Each number is 128 + 32 x the weight over its row's rms, rounded and kept within 0 to 255. Layers, rows and columns count from 0. Numbers have three digits each. The size before them is the row's rms in percent of the matrix's.

# down: layer 4 MLP down (transposed), 2304x576, rms 0.145, rows 2004-2039, columns 192-383
# up: layer 4 MLP up, 2304x576, rms 0.236, rows 2005-2040, columns 192-383
down2004 099:097140166078132116150179105116112106121106123165124076170169078092111127129098124134145152175153201140140085121125164187115196134116151118111211150111092142158149076117134069172155128196130186123118164131148123144161107171171111121112126135113138129176099159137092129136065069103131134082126093136104128107144089086078137198109172147250139131101122202152096128144144064095072157190139118064110176074136201095151085172109161131136118150100152140115129135169143155090140131186090140094099133122076162043126149200168087110196137119115141117160124144133127164151142138088159098145
up2005 097:206155109134139122155157158129161146135146126184105174116137099177156082116098112155154160117079102041062091133153115144163102143182073153115070135127143131147170112105118086186145106156118110094153092137095140112176124167115127119135119143124117099108099182138070188132156150111131115102093112127114151136168123152141095135097128156134130100072118130113110172132089085104181099132179099143157118118159126128127145084142108121149140086148111146099102127116137128130107112156108142202177168202147141073176145098105113144147131070123189106143099168146102050133132119174142132167
down2005 096:155124130096143099175192131128109113128181109122131165117104141165121157137151101113126140108126111122139105116164145175039136082131137159116098055120094102122174123136119112159095141124124108187078143070125117183066108161089118085085163169166131100102109088103135139113097110127110056161138099176099090134125148106147097131133082179162144091124135095175155109170138139139042127128114179106089124121124166039092155156154136134165161138143155138158096143126152132174110097166138113114165161159115182130114115100109129099107114157121108086087169097158104131136053174165103134176
up2006 099:120139094122169143146093055111147101135169139104127123170135166088075116124147124127105107109127070090097100156083162133131085166206170121148128104114122158214158094154125121186143148191138202123128135154114164140097135144103039162087120094163134167168153111153112116114148120165183132099146136144117145059145151111169134155145148136112129133129140133117079169151138161163142151120171194102116161176078090129123076165088137104182082099091105115141143117118074124164094080119094096097072127160094106084051102110116143149177093156104158147158108111118114142114088099159116141110
down2006 106:094131171140116104147166139136150119115119119158133124121148117142154071173085116104110153117105121076146152123145086124107099147189125121085182124134064163087137095132096120102154118149139081166139157073142072139138189126105183151111081088101108156126162154130085124165096073075132109099112155144105160131180084163132083137124179109116136132120139099170084123154114073054158111133164156127083095108137152083095139139058130110097091154067156082177143121193147115151122153161126175130184101147120170199133164131080085115128082125160118069075114094117125121131162071132100147137
up2007 096:165119138139086180136173121105146150186110106147104160141104150118121115081125169206121144158097113122055114098068168119211115204139124147157140095120089067125172141153126088107106128110160170117091136145082144136128141119094195119150120131136159151138141088159115108121148098167117142188092125180106086081183173160063107163039121136138157118149119141180105077097142110174095099063110134121105117116120149133074120180121128164110097056089158144083148135147122139119125153242137103059058136143105116124137140136135186097111123079169158064135150126155142116147092099164178155083
down2007 092:111173094117133094086171138147118098119176150149095152089120088138147124122102096130119105120131141236165122153097117171145102112088101129129122133098147131054147112110114091117124167118118069156109185158167134124132142188109135169121167122151116091114136121122188124140135191151188137114108143132161128130127169149167122152103130112107153160121101118159123081082119159076157158233090125095154083122119131170121123168169125068103155123180140105109073144135134092128103123073152152128107128121163103134087060089089122128090147128134091118129069101117130113167152152028123092166
up2008 110:140092126083115113114095137196143127116135112156144151145124126098165115121184096162121151156097133107134128116082125165118149142158184132177109128083112126101197143160137143131181103175126126093155130153140098119099120166131131155135054117170135119098111089075130124112124123085101168192141152160126108145057137182097124132069048175141124130142140170097056119187062107118140119112121074126190170136117102099080111106163143175147192156201123122148136171142140130166165114138082110130145146086147185157108146082167118106092147157141131175121119177158121089122144118170189187112
down2008 112:083117163122097091128157144133099085127140097106087114182168083167164093110108188136100122169140128140136129137163151107157161196127197127165076107136114088131097163169078148080092123133122124175200129120108160172186061157118139252145156130095144104080120151120098148103096141151151141169117163157135075146120173147078123137140124171131131130103132110072103098138072095119107129208095130082096123116118145138117117069072169128075142166136132160123107166115104143107151131134160075083176118144093121104075124069119173089134116151160099092137076171163159138130158149107095123181
up2009 094:134114136134122106085143178092115143176128208168149053143122090179167173144093136110152068037111106110140086099116202123140151124171101150130126070125127130100193104116138059127147117098147136179127122125069146140144154128110079181102126102100156122143144101143118130115140140127150072134145113170111134134148145137140101061092079106192094077126074153155120184134138101149132122172126156111132125128106108174123157153155121124178129151155165158113111168177140138192124147106155116106111100101136151094148081155096138069153133089160110207141120141129132133131086162154196114113
down2009 096:098149070091115146109133080133169114119125082058137135127083116120136095117171116163128170169169168186080132139095080116122104101158115093105141173156176121122090119131097195144198106142158168111116091168148053090134120125118203157156161181110121110098150200132110132091106109102120135130063125102106130155164148147144122164176118127073169141126104133122122086180084154134107092136115121178154100115154146063145119127077159097165137099050120116140091071107111131096038057081135162122104126134130105105160184126067137118047146188116156125153128140101059126123102138094072182143
up2010 094:072095142082068171063071099069149161105145148132134067040149091077147105183148133140164119124103124124112134136117163085110149130154182150145120124163169160142106134094116164162121146168137158182111135150103101081127182110190166108143150152067168166149148102073170139076171105115053213175140159128108088128138106164086133137111177185119085140129109098204126123111121140034115134162124150057131140126111124117094143141097117153137143151140192137113146133111095179128102165126063132168094140149128143140118075149212129124084087126180123089103139108113135105132087132150105109143
down2010 091:163182118124123100152094120158133157161115106116158158145123126130116185078094055121077183113097083173075158131151097122122134135151085169074132115113084090047134086166166145072146077118141102062123086176064160155190074125121174123087097164133092062101075150141127123154121123109171060150136115118136131109163139054161154149157146076117102098164154158127123161155130136199075155113110183222136090117137111117148136112148103112071123090125084117103110112090176089162142085134133145137154088087150118141080169102097137143114139112133124097146131133107158128130144143086103165158
up2011 095:121074114181117046095092175163133118144073088109074086116130117139162129143106171096093203118094144140108126124153112144150092135138198155117163099048122065168064120163117115156070114124147126163136174085125144146177151135172111203090139137125167063107133122192131123152145106137155142129181133153106138058129125126123157150126132167118103078119119144103187115106083163122133086093198142087124199101090076145114113154082149177191109117144107169111067133149150116131146144143149094114162091120091127121129114144071110123155187128126125152096104139094096114159115069127139183106
down2011 095:160085165107140095122103129159104152137128116145135127149107110146163172114130126112137145164142127074131125092117133117162146082099136187129140103086155111143108125042110169156056140100109137126174089165094159120124168187156115123085106130104094123124123099136136140181163092099148105122081119081123186103096122109115089105118167119124084121167123128141170098142140167133178123096132135156198073096045112227164117065148149117147103116117137204161099132193121164129131092148118170060207127149070166125119125122160111141121165119064106193110125130136140153092154122171123149165
up2012 104:129132107075125138111126092055124167172150102101069135133159115156141124115099143155101187139137143146099150144155056200103122103093128144157174117215181139186139145131087142119150133171161089111130101120126087109087128103186120119144126059198121158225056145162128214055153073244100122099165115088164128068084127183145137114103118146085116152103109092123117151131142130113120095124130135100102090102183184127086138096149086131188152144152081121183067090123116153087159172184088141169157101153105077101115138149152114124086072151125110105204155136052114104130126129151079130110
down2012 108:146094122142148111110135153147169096122114117150133160103162094163190121056072115153092154152161096142109157098135181186096168114108207132117140084161114172181144134148100096153167183107138129075096108147167091153127156177134164146116100105113094085158193058149207173028115155173120144176104156163150089112135136125106124111160107137113102129155136091111093127110181129099155109160103099205124108164119096066115099143148096103187093181093116168100146105130132175063129160174073144102101111129106089116094148159105142184161160109143071114141113108063165114164120202165068196163
up2013 102:114154106123142134094126156129148116135117172145049173117148116146148093140083058200156070144136163092138099119110150126138118145150140096127143122127184133092134121118115062081133109158137121090076116110103126099111184102114139114094150136124153167094166102150179151087133140116132142128167073089152080148078126099085169102147132145152135069135084113120162140091130171177133084078185077184124070144133129122129097174082088110125124127121145156109044133135154138167120136204113112138126107146133111121129185124171067152131207133155160086145094113124136102116215152135151123129
down2013 104:135140190132142128143182138169110143120162122158110123079128063159142135100099142142080130152128155139111143139134118110100136107129091056171093133122134191137139166140113205068152086185139107112138107181113143062152098179119084078111203155117186195122106136125135081157138142073080184131045108132151110174162119139146141122156147148139140097133164147148107099084121163106158164095081162121081139110186111140069107120161132115180095107056124122180143176178183200121157111145132184103070128102135107151110108127156139079128142078110096148182123124195160139121173109016116106125
up2014 095:159137114157114097128116081115136129123153169172142175151064107100137105155087054145144198165152149131183136115163160100142152168167160220098170109097106119148148105087150149193136088114094150085153111143137175195160142070186104152078127096136111136095094155160137059186152061150147103097092170094140155114085195129175105097139141133110096157165101158161136101107125156137071108115094124187099103100151067135143083158149165153093123089081172141113107104113137150118125117104095116122192086130104119137091122153161141146143140171110106102073099156148160052121164161104167119074
down2014 095:077072140139136092150102159115105144147101070111120120093113148103109082160185170123098099134109080135135154125112119179142150094148093150144134180163156157072099114130097139072166131136189138134069108089109118181108126130100129144172152205138126120169122110110103157111072089101148124178120160126136081139130108127153101105137121146103095099132087103127156137186146118120168125103128144147128120089155155149165139070157127148164106089164187102072175214134139091157140185167124146089111128117116169132140107184123158135068100107106134100111172074087063159134059146130124149097
up2015 095:142139084143103106109108152075154105116168113169138100109122152117151129120074112154128110108140070063113189155140170129129130099131121138147115128124091118138097142112159113145064100195141166132104203162114073091115088149102134161112144137192119060136166141169090128125096039059150160123133095141065188120127082146155141081116125093187155095098163047087138179082148102086118125102144168124179148118132091134139146121111083113165114119108145123132108123141076120212174108105176085161105228160088144161096119108150120162147148097147102136063159156133113073132120126130119153128
down2015 095:111175119158138159137080192146134142176161126137094128113115124185138063148132131103136156088132162043126120088156144112161078085096101094135107094125120076145148097147115117140111122146115074076123124121119102090138161126140102110136161129162112072127114067158150142128111137144100069135144154130142151107131165194123095126115117153062136115107158127128140124156178081093080076155173132132170120135138076135124114106165129093134131148139145154153163123060124134132153206062129153112162059133185179119115089116121138111159149046101104111138134189159142145092104173135084126160
up2016 103:128137114111191080101152154134146058124189136111096117129136150076154117133096126135174121130152112120129161160171145114084127156199132132182112096118152195138097163202105174150147096237176154123150092096140109123122227112156130167152128159148066183145121081144173040095171116101174098075102130201136077125052144135149117106125125147068126118127136106156142121137118060145145160072163149079127112124115123180103146097160095116149141170123116130171143180097142084177073090164133212134127065139175121174156151074133137115144110157163109072118080153112040095127124125118136086146
down2016 101:141065161139218183148143167124128170147126124164151156142134154143120123105138112127103206124082116153153100052066141091114099144144132088171179114127082103167170159073108164101122211153145111166099161121137083119153085123114134187130164054091113031131136157090137134131123114175142105110146148110139106100103101149155127118162133120188116146072163141115103115155081131114072122102097140127139097126167101137158119154189182114132197120186179163104131114135123102107146128130151062137152130149077122129175148147095118071133140097103043085208132121096172077113113147113120122182
up2017 102:142106140112129159104124172139101099139135182084157163131085122178158148091067129132106169107128129191158109189108173068118101092112102074138161128110159108115077164125154141185110139208129130102126167143062106110114054121142138119033147121166151083155059099125091123122199109036098123120184108180120134097127131119110151117163084183101165130188163112096171103091094137144093129163170096160079087156137078083150114153158119119120137120131113123137154222186139107132143143160137130126111133063112140150106144147089124157184092137122135148190206148104062143157105126092175083135
down2017 100:114163136122120124104073120118121129135135154163084077158128160180103150111114177096127129141084153162101150209213117148098131104132115104099193068162077146125106089136128126104125112081134149168112106135138100162089114132094152110193128131142088116134112145149156110094105161177108114088105131104115124159099115206090097112131190142144117165137112159200111125168151154100063128140136094128104180130141075144094110113052105123167185124140122139139047095159058136137104129086128159154144142146168128139118102129114149136129107111072141136107070158164126101188185128139126081134
up2018 100:126080118150124131110142119083106065094148113078121113170141126181136154149148104161150127060072048082135171114047154160160119155105110121113103119105146152092090135135146144124127134072139115142123073105126125152152140145184177115123129146119151078181120097125174156153110108108178111205168169104085119138198130070155141159134133145126196108125112115148138096109098147162155152136137116115111119104079126089112141160192155106169148122119120112085136140162149088121104104146124105130167097113174164085146193161126157177105137200119130084106143135120084131114137078119118100086
down2018 101:137079140074130200119155146090095083151151139103146122135167101144093073141120115067197117091097109130213122099136171139150138091148130145147172141104095127103174174134073109117131088143183127106123101159090137154136112114137113094160140061119090130146133182086127151142156097139102143107160169146114160087144094154183164174132180122163110111116067194103112103089100122166093132127116108111147138122109113125076113142134132121155080075124112075093127142147155147197157093147111090131113109148114135121106108176120113119112148098106136096123101119109185113154084070122140109175
up2019 096:123114143123156100096185155153181099120130151101149114088118064143142085120141168094184110116124165145173148104140154096152093123120182097216087138132077123087184105083150146149154125148195108079116093136106146114074095067102093125102116096079176140106160119155199170149091135174077105079084149103190103070129164087166183127117201114104148086122137132163189144127155147138152136091180155134139095109176096111204146164124084088159108127136151085167160162114147146161120114152085109123124121133139066145141133173154118109170155098196120166111090141183134094151053134152177113198
down2019 093:118082097125135182137130107132166146112151134162084136145130182153064107099112096147121128096146133130114131123098122152144120058120132137117124155117124110111076156121132167085220109143106176146144152166154068118117195134139120170104130184186114142188099139130103133085135122118172237188169180107122161071120104183150151138116115201138172162156116139098120156140077078117195160103117127122110125206080046101106174103166130144136172111134143143159128119148116100133138146123119163088134093160142096137136172084100127138058107150143158105134116129111097164101153142135095146052
up2020 096:121092099068058128136106132127090094134098107090122182107136132140147119182136093132115108154092148130108090121160182144166141198093102149130149142128164126134128132104133086095122096133160157089131176151107119142151128180100139151118193142143135106157079098204137128126173157200142146112103125130114185107076116152144143105155126171132180106142164148110143140159155126139127099094149192102126057143096121081103067112201084157119176164101077160124182159142138091167096170180081185104093113178112153113142105082137160153133134142031092166100167147142176099144162130114113100105
down2020 095:176127063116158107191136151148138089127084171118104161100116089106104108167096151155128139088136077108126156184126131124119135051106124126087135144114107191116142102071137092126106120118087136156134097135110113138171146111074170145184117181207134080093139108124126143150125114141107130155098204127125175160095095118102120159121130131145129145110167163162153148158195104135169109142099088134134110158122088156155133083125116155152096122090089086080115123110048151081216103116106134120114131156150111130172139132127115078108120139118135118089155098101102147155116203148148145065
up2021 105:082127090162145138139159083159076088092152104121156154126144132142119105088153126068078147138109148131128121114153138122145089127100101145111111119114160116140208111102070113164130144116131115092125112125103159105105129081125114105169150130096071212156126140158178103131104091166177108086145134122159134157158146106130121080176134170150126125133097086190113122143064105147118145140107199133169150114100126133170154114097100131124099079153111108171165081072096111132147140170158079085165110179074102119102119119127147173095073095115139107138102142150145154125138171035067165105
down2021 109:162148166148094121119138111088141122148123104124181183068106158163163084130156119135177145109060144138120188157137070116184169090076106107121142124144132184112097098119135082130116127104122134138164126083178125155140108107109131138158140116108155176196083163118057119163109134175093117111200126120124100145115103117133138160062098060129137109164157158127087121165152133160173134135132165094170109143081165095081062147100111112157160122135157117106070140104114129202111061209135122126143159153123154062130074067129133050106100141135119137162109075134076195126131157041113142054
up2022 104:195121098160106091116095176138176144132133148150092149128103163113095154164115067136157112123127132125112100181147233103109152114197150155176100143149143094137147146156128151106130098087107151111142152148121034091108101179070107186141121164155162140174160131129184134067175099161131146066121175127036186181118092118142116138169156129139172139147104181117114142146091108178125147214149085128116119170100170107084110167152123125128101134160074044140108136081134107125136102098174059174128180138094112090127122135112145152127124118124085079200161144087105146084137126103132111113
down2022 104:143096128200115154165090107149087115162111138090133096156074158182117140129082078141094110091115147108085052199109082110133104132101098110129142104119135114106100169133106135091148102088126142139067193143177119132140054095114143117143154168101128149135133155169146149101119117135135145090114124095125113146184139142149105132118135150134176122136111150173103094154161137166136135087123094201140115169115091143106158078059147145139110131108113151159110174182124070100136083094115166130124189129138136054125182106136177120121108117176106113119139136104141119100166107119106147102
up2023 101:166139117110130095053131082165115191192153109109130117138077123159162115154118138171225140131128137157130135061107086121098088137125114150150200093145155131128188124150128165159104171119150100099107190130120098129066082112134132124116131131128104093076149165158128117180101102123135137120159187124083192095113165149112187131164103153092128116100161090166091140126159150080161116119161104144086088089137170182110144172210061116115077141131196091101116145116058142142144131160092139159070123102107120049189187099141185096173119130152115119161084134116149103104117124086148119086
down2023 102:138153123081160159141120076136097087112096167165119156139103107129100121129085112141110158151135165124122119102194124179170151140180078176109160108148154182146107083077109204119157154145134140153150058175137171144076156156117141087191158089097154170138182081127133149087170127128146099184120134116117152111156187112155134087125133117144140057120148147163097115131118100097133100077107155129127129149148079181095119123137169171154083135113128134173193157122073170163082134115131099173172129107117105128129097158113165116100082150129103111098191168128127157111116083109097075145
up2024 103:137157091144136186123184169091094112167112135192149176100080185170156104131120111104139104111074143085122114145085097113103110146107119145152097114148083098205136134124050108093128058078186134109125127163094112150124085159152150087129094123072086102111089151130146174124098105165178174131145224168086138172132107155125111089157110135155107129099137088105119093128138109130117148145141112157134131118110149091080113083133165121159198174169126135161067094152123160105078131109122112119153158120200156122152153146111155181134111129115157181169138161103132142092165093118131156105
down2024 105:103147100062067151104166135091109048144142154183112141136158119189161087141146168139201126081099111087163124111134140097143073112187146104135084176080141097116127116140148128118096162119076104070075097135100172134065144159091095102152160083144147130107117126153134156064122135117191143089072137148105163205101133138167196050125060104112132101068067073138136138121150114112107128208091149137122080114095163162159100076140116130155129155152088126191111163167162115118098103116154114102126139121147093141155142138070130117180128120091128152109119100136122157171111087094167136146
up2025 098:102076089140095189139140083045132100085101130175153106104086090118156171135117153105116170087122112139142088072187057138179119193093095124087121107061206146099179103074116113134157107139154108144139124152147141124077148174161118184162072143158063145086107116119086124020114144125126142117115088182143129137151172125144158125142106113132108183119100170116132127157062163151086124086201164125092136146129061099182138141139198087150156167158109140081149114125138124124168130144114119140124119122132149174132146168089105104132143076144082177105158137163146103102113168073173142102
down2025 094:172182131161149109099096104133129154126193107079093080127111123134126136145113130078194112118111153105163163085107115166148182137149112095072170074091149108110069121101161078121088185140078062122157075150156150117163131169076181078108105175071131120141160117129169120165118139182080161142096146106166101092079129152083130186097150205090154174144106135124150129126102105169152132078088092085188082119113133195125147129125069122104174118154118108153108078092146079110093127114136179162119117149103081120107161154152099111120134115096154172125117095119138098116146102122096161172
up2026 097:128153104170187113101147127128076142155133125135200113125106128139150103169066102144118126177152122093109162132161109093072123156145190097181078122090148135163113116167152131090119183160175127194090139145094092137164140158113147179086112133167096150050124119167144150127118156117164156197182108124132114143108144103133156110132083124170095111124058160116098158103110088174097085169147125153084120144127165115116160191141108136174103157174116131149147082191125139109080136165138151156197119118162116136150131134092143130175149071166152137131150134068183185119176151075118079100
down2026 091:131157118137115123166179128114105121216155175083143135115037154148110174136123110179164124074147117086087117161157128168175071151132111150100112084092157080112155078100125115063154149112160148091078119131109125117161160111083087089167134113076201115166119155138171115108118050122144137115136112098142143069173126162120202114066105190149119111158059104133140144158176180123155081081114095120135122096149082172119133147109152172138167122170119124105208141084151178106056102087081128107137137159113130142108114129160173109094141162120080148124093088180074153110195137227171140124
up2027 102:093134059092144145090152157057127131195070093124190093112068129085137115138086145133106107202083078123126123106093176112104097111089176144103118086135195133071121089140117121182186139175138138049145129096207098163068110190102154147157141114126138119144125086116120158093120150130169143130145115133166085107140132196128130133123151098110141101065103127179178179128165120109182108073096095116147101151140119082159153197094095115156147119092126178140112121153127130139094160100104149144198130186169118094092130083138127167161146128166156121120128134102085140146111120101137097186
down2027 103:116154079123159153120107132126101106089193178157146210131211180173111086224127154112074136083118141108148176110163083114161088089169114120165129184092126100129091114065126105193080145126081144151132112111113129133147113123188077155164170187183105156156099211151130133159166201142121093143109151112131092142129131081112159166105091184128076158131217117132166163150100110130097098126157199158109128119129121117105082134138112158120060107118157096113181157142094123147129163145154116105136114092096149114063112152099123133110149098102140133181209139163155158137114161103110089085
up2028 094:145114113120148155169106154066120139148134116101147153072152131145175140119074128079102145059160102160109123169147170143153127131107123187114123122176117157105190149113148135133153164096117075112086123056074140136097112105134109079189133058083175154145143071130096154090049113115177174124170094093159110124171131103148132134113137110112088134166145136068177160067119105111140106072054124182119115094075121151093102144089115160116126140080141108124144086167088145118114136097098135157177102144163145115120124183171140144151132194166132118158149165146097163069060164114168131121
down2028 094:154144094156172136173141120119159113068119100132127101116136135085059105199194090076155116169114107137205139127141110141129097102139107132147148067142128142122061124160117138116149134130070072148102098202116122116166129133128141118148120115160103128156092145172169128122117172136132080103181130111117123126166107167131118115141153191119103148120117092127073121166161151119111088101212111116131167116139102101105146121163143098124137132136080132177089088090139102173061138164139119102145101136134125190090151070130146155051163111086119084170114095072149117155117128135107149120
up2029 099:115103094058118142105110103131164131090137142163118133135108138072136095177132161167157141128099102140081126087134086126079142115131120165086164115135108099157128133138158167099120088161131099118082116153178175093075112071113141065062084133123092150118120115126199141127060084121148179143101054147165103081144138104075118140184159110149107090146134169131230161159081118147218114130150134141213132145153159059124089152071172118131109114080151146047103104151121151136178104116138155130116137163116128136092084127135188169117113078164153137065147143158114145136145139104104180166
down2029 102:201143131103135136189061137107097143079141176134151127164200104102168101112147121156100135077090147077116120091128128116135118096160144112124137172132136098164149074065099114093086054162087116154105150157109130137104089111102202127114127112123128160131130203071139126150144087108133164132097156135163067128155118127081077135119132143127152131112103125157087135149159153088136184086124101124134142147149145122118107118095072153124174139090135162141116133207145157104133102145115161086157141136113097102171163085116167142184197146117051163160141156079122087127153129050134123177
up2030 109:148210107095196179128160126160117153158114166142117185104109066125128087137114141145080124172121094087103083113066120107100105105132165101142089077130124121103137105107082208188115092138151138093120174187175139136136145149178160088131128131113097119110100152184177207154055150108138142170130126150176184132134128135127115107131140164139107156134158100125177127144081117102138104076101141152104126125140122118130173100135124145095119120066067147138076104129111122097105127146114139080137140156129133172127118176192064078150132174108113153090126148151131115126143157102106168116
down2030 112:133132093080127095153151097126092088096130191165072167147092115108177072152136080178118129153141151120132078074144071116108127130183176178136169171134119119102096100082112132139108136118106126126143080116114101136068098098135103175118124138127154121133149133144118120156102126136122123113105105165134133145070114143153090110161135161176161134124098161105092122216159086051151123084166160122066145082134133111125162114119126106124114159173121092151101143124113159106111115157150122164113166139090132107136161154105082083177144131083088133166141147128148102166112157147143099137
up2031 097:117177158172085150101114091117090153093103092065122126149129149120168102118127131138153118080154144122183112182143157081124131118097150121132162124193203135079143086143149098126113119135119096142160128090123200141111129200107156048104108104148116112158129142109128103131138109184100114125140082178130101159144144155067071154119140123139104153133110143160125150050174082173160116146115167105169132086077151202125113109098093120137087155079091121093146115133097118119156121107172152153207196146115107144128101116100160149134123200140184120075117115141133115109160146132116103188
down2031 096:179123100069122153160143126135142112131130140162154144113134085153097108144093084111148179188117171134142102140052159161154069178152160086119183133050076154141057158103123138092111132160085126120139093180142083149164112081097108163112108122086100108123077127179137123195148160118133078115108163038148127101097053100138138098152142127092144128165142152105123111190089173094101160106121166166143135139159118064101203173154146101128189120182135155131100087090129114156122143197097103152119014177101121072119123178138131117158123031131150152209080092110178184100125129074073166098
up2032 100:178145161134123174116148074219109137150184112142124171117189120108153097091115134162121152163131108138118069142088151153144173132168115172151129097150137099084119153118120143107108101116130096155171115150095036114164168069138168123074129142166206149026173141106147109069102090094159143139112180152154118110127129139153081098115088145070078086157172127145159058119107139138119134059116164020149119116204132159074078118134105159207184087092100153183131099104159085088189152170126135085154084139206116137121150134168135141160140154092107078102115126133119141058150123115134135083
down2032 098:101135074104163188134182135112162087142131117122115159109102113160119108136141116137147095132151108067086152113117073129102123076105114105150102194130128171121101147136126128169181151107131111152087144174154152157108159155127118103145129123136105068213095132130134152165170206105095119123121132139103106128084111109168158132163125103111211152128122135124165097097120131166123148114159156143166108115171117119180145147127144129099053145164107114185202158131105121148149149116099069171133152094144143111154187137101175166131123125108145118135196133141077124225066160101126155116
up2033 099:144105136114125107119103149116137068090105110106120134124165133103144075152142156126087137079119171192181144196136105194163152125111147131146160132113148147081129147153115105132133110092100045104121122167098172134121090155161160135116199109134102111118101078097137090129140134154093108162134094144117152139142104167127144127090137117096124114112129116143127168137118148182138165115116112123098190160180116150104094116096130120156099098062183124081129078134154156114155068137068112103101113106131147143140204095177116160128095074154162188130126096202169130131163174150123178124
down2033 094:148148160214115177109109121130121181118175185142152143119147099130137153102113091148129147124127088142138113058109107100125122148131140139063115077148085134071183132079151114117102124179122183156139152114169089112114129114088113104122094118159167131108129134159141131129061147089153115088144177124123091106142122111135173204159131123183139154093058152172180136105102144074078132099094119157141117093089131130124141170171169100119160101144098132147198140156125114091090197143110166148074098117149117134144129096080134097121119161122137186101137171136085115157129115131136096153
up2034 103:121174101097112203195106099077148201146125112181213092157097109102107171152124164108139106165088094154120148122186129144134146123135164203153124170119125105078137153110086079147163109150091141129177149066126147139149073090091106143142164118157125126090132126139128165125130171152124093112117105177130136146083150173128091151142125108136168146170088118102114155158140076110136146115144152165153130104074113149137118091118119125103132132085144102104084124062151143158116157094112126156085130079126109129112138175097129024143090134156174169131122053131126100136058158095157124055
down2034 104:125147115145170150188138156134139096153165122089092106062081169085082125171124111106087105123100145136132112123156143136115089152085135104136137150151078129107136120166177122160150123135143155117121131134187150078136122111125118147110124175093129088159148130201204141141105103184159147076123132120154225144079095164128130139136116193137136129150107126139112155074113181135108122170206149142134069122084124163091113140148098100095060100078086094122145131103096110156178115101094081139117098033184116148134110180124196118134107132146190182149133131103133096113137085117128115098
up2035 096:151183109135187157125131139132119101164172137112129077076088149122137147120143152150125151112123135056146125144061123139113143104111190139126105102119141111141137161169142135066134167100104125130064124194139053093137191130170116104083172137133145110133157133166124134109131136118099153137116139111080149109066124146091104151185116120125158133094125086089121099131148150128095093132118170135140122152121163209127133126132140104116098154138144139087178120131130160092088116117108124108193116090111143168100149125120140095170150134182143167115104056103183129137098088175136109183
down2035 096:105125100152068141099132133124106148172163131161140118132143149152120162140141098138119071151102118223068122121115112165157133178199091089108142118089103122139134098139132131123100145194184102187096097092066073142135111089133107148118130097098166125106074106147150194200125115139106145138123130096147124150169109193133138107124084189103133136129125148146137121099118129149204095139170149158089113146106052141095050180152066114178104195147191117102133123123156177105094116093151142096092146141138142071133122146116097105096144071117135108160133116158095132084133114108160103180
up2036 099:096152095134080189100126130128125126133134166094119103140095105140195173132133151119154134144113110021134169145141078091081080129133154098107105104166155156147142135106054180189162117151139136145136122155159090180182123130130153140103113185169119122120165112149137123148129144111090153155117216123069120183087130177172164123089155111138111091108134104107146140143123147149095146131139100144120097100107183088099131129151183173167105118110174157138150091080126101151139120144132129132123138053073110182131133153158119131077109127124119099056129162186133108157141147068136148076
down2036 103:115148147122128122120102096123126114125143081175131130167099114092106125128103130080111103110093188119092117050066120153197179204132186128058089148128137087159089142115155125149180152138116151153083139117146126034127147113109106142178133146150148162138192129142065137106082100173154083178145163096194090165157112111152155101120089101083192198081132168139122120196158118163150113106172112166096142132160143145118082117129105133135134152139119088076129134081084133137086143085101119120135153113125104163191143103073125140143110162162082136133158125105109143110106158143108139087
up2037 099:092073116168097123147127133121098116149156115091119113126141145154165111117108141072083108133123157202064138138125180148099159112099173128114100082106099201100179163066187095150145141127113106080162111103157105111103104138066122150104170131127128121114111150059153148109117187187144156152183126143170070168143162143151138115133113154070125189149158125120091111038117128119116164169146177079064121126099151167104062121137102117118133120129099151098126098147168182135146115130187119077129117055105120144176137096156136088162125138158114143152139132086097127065147149119126171193
down2037 097:136176160072180099155112123064071129112139119101161167133174052093075152128125151084098112123104095108140109139107124115122087097122095103153118191115166111139069127144091092146033167120105121117135109074095141089129171135182157127111153112128156131215084085095107091088150134130198093115102095103139170081137099160129111152127058088127146142087147129099056118167180164163154145115102112147173102171099099092126145102091118102095083154149141154091158179123133141153109133127070180167192148177125146138112124193119143166085073184162105099124116132125106131129164130085093110137
up2038 101:160120102149124075126159168129161128117153084167179105139096065123057162166106128137117111146126056091204183148136180103128115097152104145141178089146109112133091097130179118138153155175108127110153081109192132145080178124116121143124124165102144152061158122155066146154117149087114128102106133086192084182147186104108204118105201130062155079100130123149134203078110141141084164100090125130054099114162105137086111106131176172089155147095058061138173111107132106080152122124156121163154123142164164143140116124113114102157149152067121131156151123089123114085194164200154145149
down2038 095:145143181133177126178144116063153176043135130118081105146134152191138068175159082129130144097120176116125125135066142124122151154107087131102126132127125113047147146096077119162135125069149115111164098108116119114149137099147135134116160134112164123152075161130166094103079077196121073090222152173122120096075080101144057141132145162193120150109128119144122065138166090133083128189153126147108097124101105159098099137108116114136153089158049139151115088123165166127101096169162120113170140141110120125126081123086145167078164158130143118071119131129080134127108137107128073125
up2039 098:168143140132146097129164190149160106129114110136118112090090088121149071171092102160128183171171109142136146135101124205128084134132107111096150101082160127150166103144057109119105156154100143109087110121121129145157168138122107025119101099074178149150123148130171161122104090152115083090073157143158114103129109114159128089207121119135100105102107071134127136122139144119102107139076135152180134135098161122135141165106182105144146195138110139159139126128091072127120134184140143098124146187076230095070100047187139136138102077134133149084120176145159122108097084111111136047
down2039 104:122074095176098120164139109139124184179105113208167111188146142074137158079116123116167117090154103099089150129124133153098192095106186165153149120149157101155114162126103156179160143118102120154176130167150141100122168149108168107157139145135151152170143148122159121135108091081079154089161152064130125125145080105094114124137147076174085108131094101098188156093158159102062128140189106135120122107152174156123120154161123159091135118089165176177120127135146152065137165153129089164081131182146132129087132085112142113168142203097123195131108066141085078196138127123118053122
up2040 106:116131109111107150089135126139123172098126128111156164078125128099150093086141123111087099191122167150115164171094126167092088182213159129172101125136150120212161060115218147168151119158157114120087077138105126086140122084147086175135093167107124099122134118103118108192130136083147098170119127177087141139174141069031180092110166085137127145112167212087149112124142132103071114169081141131186125072127087173141075115130103215116104165098127138066127135114122103214082166124069081119065114116027138142161137163097183087125130158123179104119112128138139102140138105145127146140